From a checkpoint of a small transformer trained on Wikipedia.
Size: 16 layers, 6 heads of 32, MLP 704 SwiGLU, vocabulary 2707.
Architecture: RMSNorm before each block, rotary positions.
Each number is 500 + 25 x the weight over its row's rms, rounded and kept within 0 to 999. Layers, rows and columns count from 0. Numbers have three digits each. The size before them is the row's rms in percent of the matrix's.

# down: layer 7 MLP down (transposed), 704x256, rms 0.0876, rows 390-420, columns 0-63
# gate: layer 7 MLP gate, 704x256, rms 0.098, rows 391-421, columns 0-63
# up: layer 7 MLP up, 704x256, rms 0.0902, rows 391-421, columns 0-63
down390 107:506533517486485468493483519534499517502503530478499473458518540469450532480455515461501501484505514496472527521496501456517484520506519485481521531435504496511541507480499441462541486527467501
gate391 101:485508480495454525503528510524490483463517477521525485480447485511520523494515487485484480475441511484489455540501537491505510492580526549489500492478520509487506506486522445527487538484495509
up391 103:538550506451478516553486489512524518469496471531468452491493479546522506499472479465525487487466549498489476505531463471499502462480490525550503513520478477515489493508499505485512509497538479
down391 106:512485500491515460474499495528484561500480485453470516534517562519473485508429512508473523538493522477487516479456497510486450509467480491516497502517502462443540494474493485463514521516501509
gate392 100:495505483487479500510526468466486471485517532503533516474472522521410472443539513466540495519479469474536505492537566470443508541533490504485476518501540532539475503497499512561466520471507555
up392 098:534505463450497524507528522469491523535469490547510496517492489530494479504500525495493506512524471456540498478453522495488531497491485507509498498503519528529506532487519485507479513482494508
down392 099:474500480478498459500505500498472519493525468490528482554486506527527504505506510507516491491514469512501467475532464517501478528468493493510560518502509557509497505499524520514499484497519460
gate393 095:517510532461479553507481550498489469517478506530537516516472485496466511506493466523474538463502485502468490506493507462498464477516451463463519421495460500513488522507507523526480529558520507
up393 091:484514469485544488472514457514498488502457497475466481450511490540500501488474484489501513498484473473529541506475514526514477426508534508479485513525516518510498468450539516459498520538537494
down393 094:512514452484479560475500514474444497487511512518475533508525513465494531516519508465513493513523553512549485518521488513507500521500478478500478525501510513482508490497467460499511513515466501
gate394 097:516500464519448544482489498490505492525523531526533498485517514482476504497513459504494504509492515469506489487479498523479491506526504468507493508493520484535488513518446483508547506490457492
up394 095:475499509507519493473496479510530503526539486476459503503517494509481523495498497497455494454488508463506532450473488516541464481528494513477524500461517471468480552464506508464492522533472502
down394 097:517484508514491483481482445523472502488513515475471527472527493423472462515514545428484534509540530534502499479487498487523513508483496520516493520503495481479446525483485523485485514528508536
gate395 107:492454556503468547479556515507479542473509499477513497478473506551511472468530541528478458529475489531540515517500507512496538513516530499497514496523514520487520473461541503528498508509501517
up395 108:510493507461497518502513492483473509496481504515513478495521496512493543526493526508484503487517496524529519513557488519478535522519474481527455470470495484487546533491554455484482498459483483
down395 106:508564518514524460468488505495533464497488459532518501467508508503542511527467539504479511471523527493548494487515492502459493497510509522478504491498496528466468501456520503487485500493494503
gate396 101:498486476490491515508519479457499484503488509536488478520479516517502524465491496499514447501501563500464469474537519486510502542508481499537522506513523535568449502576498474516524472481507521
up396 100:494522506529520447467500543557526540465505492508501498497491487493483485531529520480489528547522506511526484501520511508469494470456524488468498474463450479472486523485513485460468547483475480
down396 095:541513517462502523537502487433472482503556513481489507486477525505522524507501472494448484462545454498524508448504494488528467514503482489491482525526531486503486458553466500526482506514464508
gate397 103:530506486537529500505420500549469516483494535470558503469452473473489480510497510513467533452466471549455486530499461433527507485509498493526529531528539503512495517462490471552540515477497500
up397 101:530488456529519524490476491497543523473517503519496502484464497452473563530511458498509524488482542508477498492470464488476523509527495504522523498529520487513530542516475464486491510508509537
down397 102:473490493473547501514526471470552478473487490524487469504475485541523498527521495479532481519498508500488498464455518534531499488502443498496509493527504511491530523523470497525488497520514539
gate398 105:521520477506485496473508456547495489488461452507556485443525470499526570519490450511484517502532513527494505479552506465474511504484508479511493533503528467503546512499495483510488468495502512
up398 092:484475491449491496486542511522525511472529511488516504525463508516501488523542465494486486508522494488485522529509497527483476487435501490487482503505487533482461450500563512474492479493486496
down398 099:516472477520529498495509547524500485468465505508543464539482484561559504462499506505543525485501474510527481524511536482511490484486521434459534483496515489512468514506489498484533483508508498
gate399 108:525500469506485558491519506512543510484504475502531468455460474517511481488494541523509450527499533504468483510528542541483527480477496483490485569495525516522533488463543514467509495548458516
up399 103:519491465513496510572493474488480525496514468500514500477481527466501524511529525502466466536519516486526496523539486510473496494468506503497501523508507530501510486504539528503515456570496535
down399 103:531514500508511494537513518510486454511512520484535491543541503511455538520455460512504510536495514486475495506443495483559446529489524509489539503522538498553486524502493505515510481446479481
gate400 095:499532502547526500520510521501526514481485485472512450474498497484522507509517509497469505523467503548523474480531523533509522466490420522488517480522516528513483528502531501536492506493460522
up400 092:523519496496506502510480530502501487533499528512546513506498510517484477556526459450516499494509477484489484491470475500483502524520532471480529467515529480503532515510458495485482506510479510
down400 097:506537494522502481542483489502494524482519509510510480466521498477493497487536532470509483511512472557523491501487523490470487522488443498492487486531495550541478520522459492488456526504503474
gate401 111:520465508486450505553543485530506511499511486486534502477507467554493494457544508492512503505513508497491526512542506528487481461480518480472532526526497539532513518490550485497540518530536526
up401 113:502516500538512486490450477518493511532471441490487530474470508475502506514517457493503486471549476516465502488500516471473493493500495519511514483501522480531492491498426461529508488515487477
down401 113:479475529525491507537480509532490490481471525521518454531523482504483554475540497499484517519515502521507525514475499479518443471453509480497514489531479509522505511481539460475507503524487480
gate402 104:543518483474444560529498489515515446508502518523563569498492529511478503507547517459506480479509530523530471508524495486500519536485492455509471511484485505522543486518486507507533522524479509
up402 106:512498558428455510500482463477454503509510493500500471477500507515520486505493495486476477525525497465472551474523459473522464482522501487461525488512453515493481474490480505470457521482509484
down402 107:532521548490505485511440451481520513518502475480483483476510470538508518527527483496445503501506493534497490516536458506508465498473489512447510476487445504471503505469540501520498462534497480
gate403 100:472513516491489542507516523483499461484490483530483485495511489517513485514497522472522468556502483512486510507501522500494506486479476463479446494524531493457542555472519467532497503520496528
up403 104:537497522469474527505451513506521554466523535498469499509490526523501493566472549506514494534478527500484522481511486473514489519435481474514483479511489470512503521493480507477484530510484516
down403 104:528511501486492498492472487502533483493527512532498509509494480497465510516486516509458508523459518503524499516462557479543451518493560499509499489518483541530476471517490497501468496496533504
gate404 095:495476495491502538569486510482511492569537480498517466492509507505510537505535465469459505497505530529461515520501511488505498523526528467471507508525511535501510522483535525507504487509469508
up404 096:522456539480470495481494501485518539553501504473482544517495496528471488481542475502496526498543495497482488516537493520473528492503514491470497548476490528512472486513511481539501537485497478
down404 097:479487485530492539500537509463492505517474495487486514504494496457505476518471466463496481490499454521479496452539481483517498485514454416515526504494518498465507451493474510510485481526494508
gate405 102:484515481492493524478495506508473500462518472528502495499510531505470509473539477512521492486526519490478477442503550501479533526529510470485515500485474543549495520529453481532491466488520519
up405 112:505492474513492497495458481488468511519515507513497476500514505482488528515516461498422473473510497497486551505497536493502467475501484506535497492544450503479520501514427507470452540482486474
down405 108:506489488486480486509499475503486516500525524524515527482493535469522518511518487497485518456477446497502510484485501469504498541438483507512501542511514465462492485497471499504484480519521518
gate406 102:528499492544491548475485501483508472489515534510501510492515511528516524462463487436486480473494508491481472486513497470517523526506476501499508510570473524515442513523504515472512497544505518
up406 105:492498533534493477458542530520500557523528476453496507506499477519491466518473522516534490487482476505481508500523515532509506480497585496478511531520513511481540512471539473484513541509499502
down406 105:497467473518492543490490471507485506551536537502502500527513528540498491471467531500516497483535522465475486529450527475538512466520507499523502547546486542522486517482496530482530456488552518
gate407 100:461511522486534504520529502556477502508457506472502517512472486509513494492478483497503510530508446563510454475539524484501522482582505505511494527492536489547545507512502468507543499501503533
up407 102:495495494499456488573454507502468510518457489442484490507485485531477493500494508500504514465490535489512503509480523528514501478496546492529473472507482493515539513506469556504481546479502502
down407 101:502481508527487535493497516449545535470502479528492493493487495502507503448528495492545498479531541506517484540501503492495507529449510533504511520521520537547489530487483495479529555510535536
gate408 100:508481526508517526519511486508522508563514517490506506518524442506474480491512503539510548513523498504534506472537527505513516463498487523477526475461516489539512530454539505531483537517467511
up408 104:517473489500471471493453486492468514476458568532481505544487503511538506533548468492493477435495501497535499508499494550491473533489501479515481535519507474493461528511483493554514546474484487
down408 104:528529451456501474477494460464491478468492521484481473525514458525492515525467494482505505486483515493471499516477451490492504513490494513505485524521537507523471532515481490487509517519539520
gate409 091:505523487504470520503509505491475498541483476503512467496525494511499484498475458497535413459532465524496538493495513479511523464510517535522508514547518527482513534491513503475511511516511513
up409 093:505496502526430523498501539537514504494495505492476443492541467481511475526497516541485483510484509480481499468518504436524495556493487497508522517483518501518506463473549506487511550506501512
down409 099:499520536508453443534500461487487493493524450528528501564479499511465508517505509495484489482486496456536530495478532495480493501467539474513474479521514524476495517486502475496507461498494515
gate410 101:510476475492457485511495533517494455505475524467572522464472483499503496494558460545489525514493521471503509471498467528512468474494503505507506535500532465528487481559470495499493510513509534
up410 099:499468494496490514508479500500507538485477497470531482490468495464534525469506478541517559462515565511545530470537493486510539497511494495494506475514456475534498490544498517508484502523537477
down410 103:503546514475531461477465482458561513480487487519500467535492477500455494475474509513494489530470471531535486560523546483501535476513516470498487475497512484533466525483525507526440557516460492
gate411 092:489505509483491537470513538506513538509464495490514490488496428548509467449496485514484469506506482525493470480543481508479520504553532489503533500520503506539476463499456547508522513511515533
up411 097:503486488478515500485504483511537551496490512462511497461523463517514476527451515501501492519516532499496502484501461491511485506512494498549518475482490500491471470514459517493508493471531491
down411 101:545492482482488476511538502498551506485524524478521529493479503473478544542448513486512513537519514499513504473470488487481471482460434521504467495473510509473523499506502483478472515480492506
gate412 088:517492501492472543492506479489478509482520503533525499496504484490469463557491491509482509500521500526462471518531516514495569462518517478512462515515488492501500503562504512526525513503444557
up412 088:517480485484505542533495473484523496541524482517564537503487543490471458478525481469429502484497518464482509479482456482507535486473526498498491497498521554480542488471525532494486518499503524
down412 090:539506462523496487535507515508516515510507502520484487492533469463496548508514491505466494517499484521488484512499450495492524477473468482515507502508482536524503479556490537530496506496547499
gate413 095:437520476531500565468511519493471458509491518501519449493521510529504452506541506499484479521478436505464477506512534496479466507489491472493495521463568469514499467502486496497555534534455530
up413 099:484452464509479508473503536549511484487530578486545499499490493531461507512549493449493503501490478498532500536534472509457458530490555473490521517510528465530518480469478473490523523535504517
down413 097:490501502512463502485481528476441519496508528534479474473507554486461495500479531494493467526484546518528539500498495458517514493534480493492508492509523504534523461474505466489518515483530515
gate414 115:507507557541481519523534553477486496488506508512505490497526499503494483497505489519520495503507522526481454480530503532536518508486514455502504519488521527491464493503510501550509499483490518
up414 105:470522490471483469531503510522565477495492443469534475509459504473521501532503477466510491496471515508531519517492479490499446459511511503493538488515503510491498483496471543481504539472506477
down414 105:451506500508493493541514486490537515497516457499505483487481490503531506535477484455543472508476537511525482474505502511540509491497475496535531509482523500467492486461481531512507506510470484
gate415 097:478532492509449492510489519522488480512514524502496496501558511468517465496499494506509459491515541545499498503500495494527541484542491520539486554491513498467488495505525484476485489483468542
up415 096:546494523465463469515491495489508528511539514507492509479494462469515530476524512477499507508536517474497529542511472513507532513524481508527463501545429496502495535514519518551497471519516491
down415 097:514502519555516487529501483490493526527499508491546538494522508494533469513533518511479486507494497497523518476507509489516487487551517537516521499515470557517468490576505483489462526518506507
gate416 097:482463524504464461528468573488570494528481483505486536466505492484500499493516456482531507499462465506466450513493505471484506490506486458475529505529486501483502533452466514497475534494445510
up416 095:475502517441497511516512544501493526533534497490515471474563511516524526483462507527504516485507487554444494505456528492505505485532480455470467513454499475477494494508530543484504530494532548
down416 095:548502525539520491510488466534484503460476514469488496489510531471463485510550494483514454506496478517514529489523514496522516511505511505555523534531529493521485466469489471507488451539501483
gate417 097:467510504509502489476489514503517510516508523516515530514491524508469513472519502470527537473454472526477501462459522550508505528524480509537505487484506464510511464498459471511488471505468540
up417 097:480513516472501484500508500533503474450503464506506508544525477515513514485490521497459507519504483502470519514477476502472537500502512466563542453489520482507446439490475506537486500493474506
down417 092:535481540482491498522495459477517468491524518488553509486490513496475460524490464498485478475514497468504495504490551515509474512517528511507480556505533521514519530540492531486509508499505442
gate418 094:533516474501460529524481515461479446483487467461472464500552516451493518469470465499510523517521560513504485486513501545510500479454503504508500527520477487515492557509505477486508449446531514
up418 096:540524505524512502467485452443469525502485506474518537497556497481475481458525533460491500512539470514513525548508484435506490538528531529542495499525511519487498493516510514488519469496487482
down418 097:516508502526503536499525517577555509496484510497498508462490534489506479510521524538517502465471464518475532487520535555515461468478523512565502516510482487476500502463495455511526503485509513
gate419 098:528504498504462536510542495497510491513490503532543501521460489490488450471549522450482540547494545487498494449474503498531482505500514520481560480502499507543472494503536476467513480503449509
up419 101:459454480549527513558478506462462494490523483504497496477496509521532509515529438546497521464518514534515526505509525482469482497497476436490507542515520491562491589448489509544517492525467549
down419 102:519448511514491504540510469491511445528519511510500512468460522489483511510484523501507509508507529507458530495498501486496487501477518451484483503544500488559501544479540476470527496506504488
gate420 095:469472533478466510508489488471502520510494483451526540492512489509509506525483488524513484471509528504508499493500494529500540494503527511481446512527464436527497516476486522486538529491488503
up420 094:510564491501505487491515538491533507487483517483488474480477499481497481466491525498493465533481535477478440486503481457505496510484484490508510538544524492440490548498457481493516521488513495
down420 096:523460524461470533478481519491521557522517468459507482505480518507499483479466453566488492509507489505503463553463474530486484513497506506544492491501514485535494493469533508498487511482507503
gate421 095:453490538515513525436525521532466491520485508469501470491517496470483507486501461494508522461447498550508477483533526474522489491490491525499499516492493502470540512495526501503526518540484516
up421 099:492496509487489471483526472517554453466536485498533497440475500539517509537522477512494524511514504461485495510490470462526462510516506499509513517498520535504514508511484488477504486543491465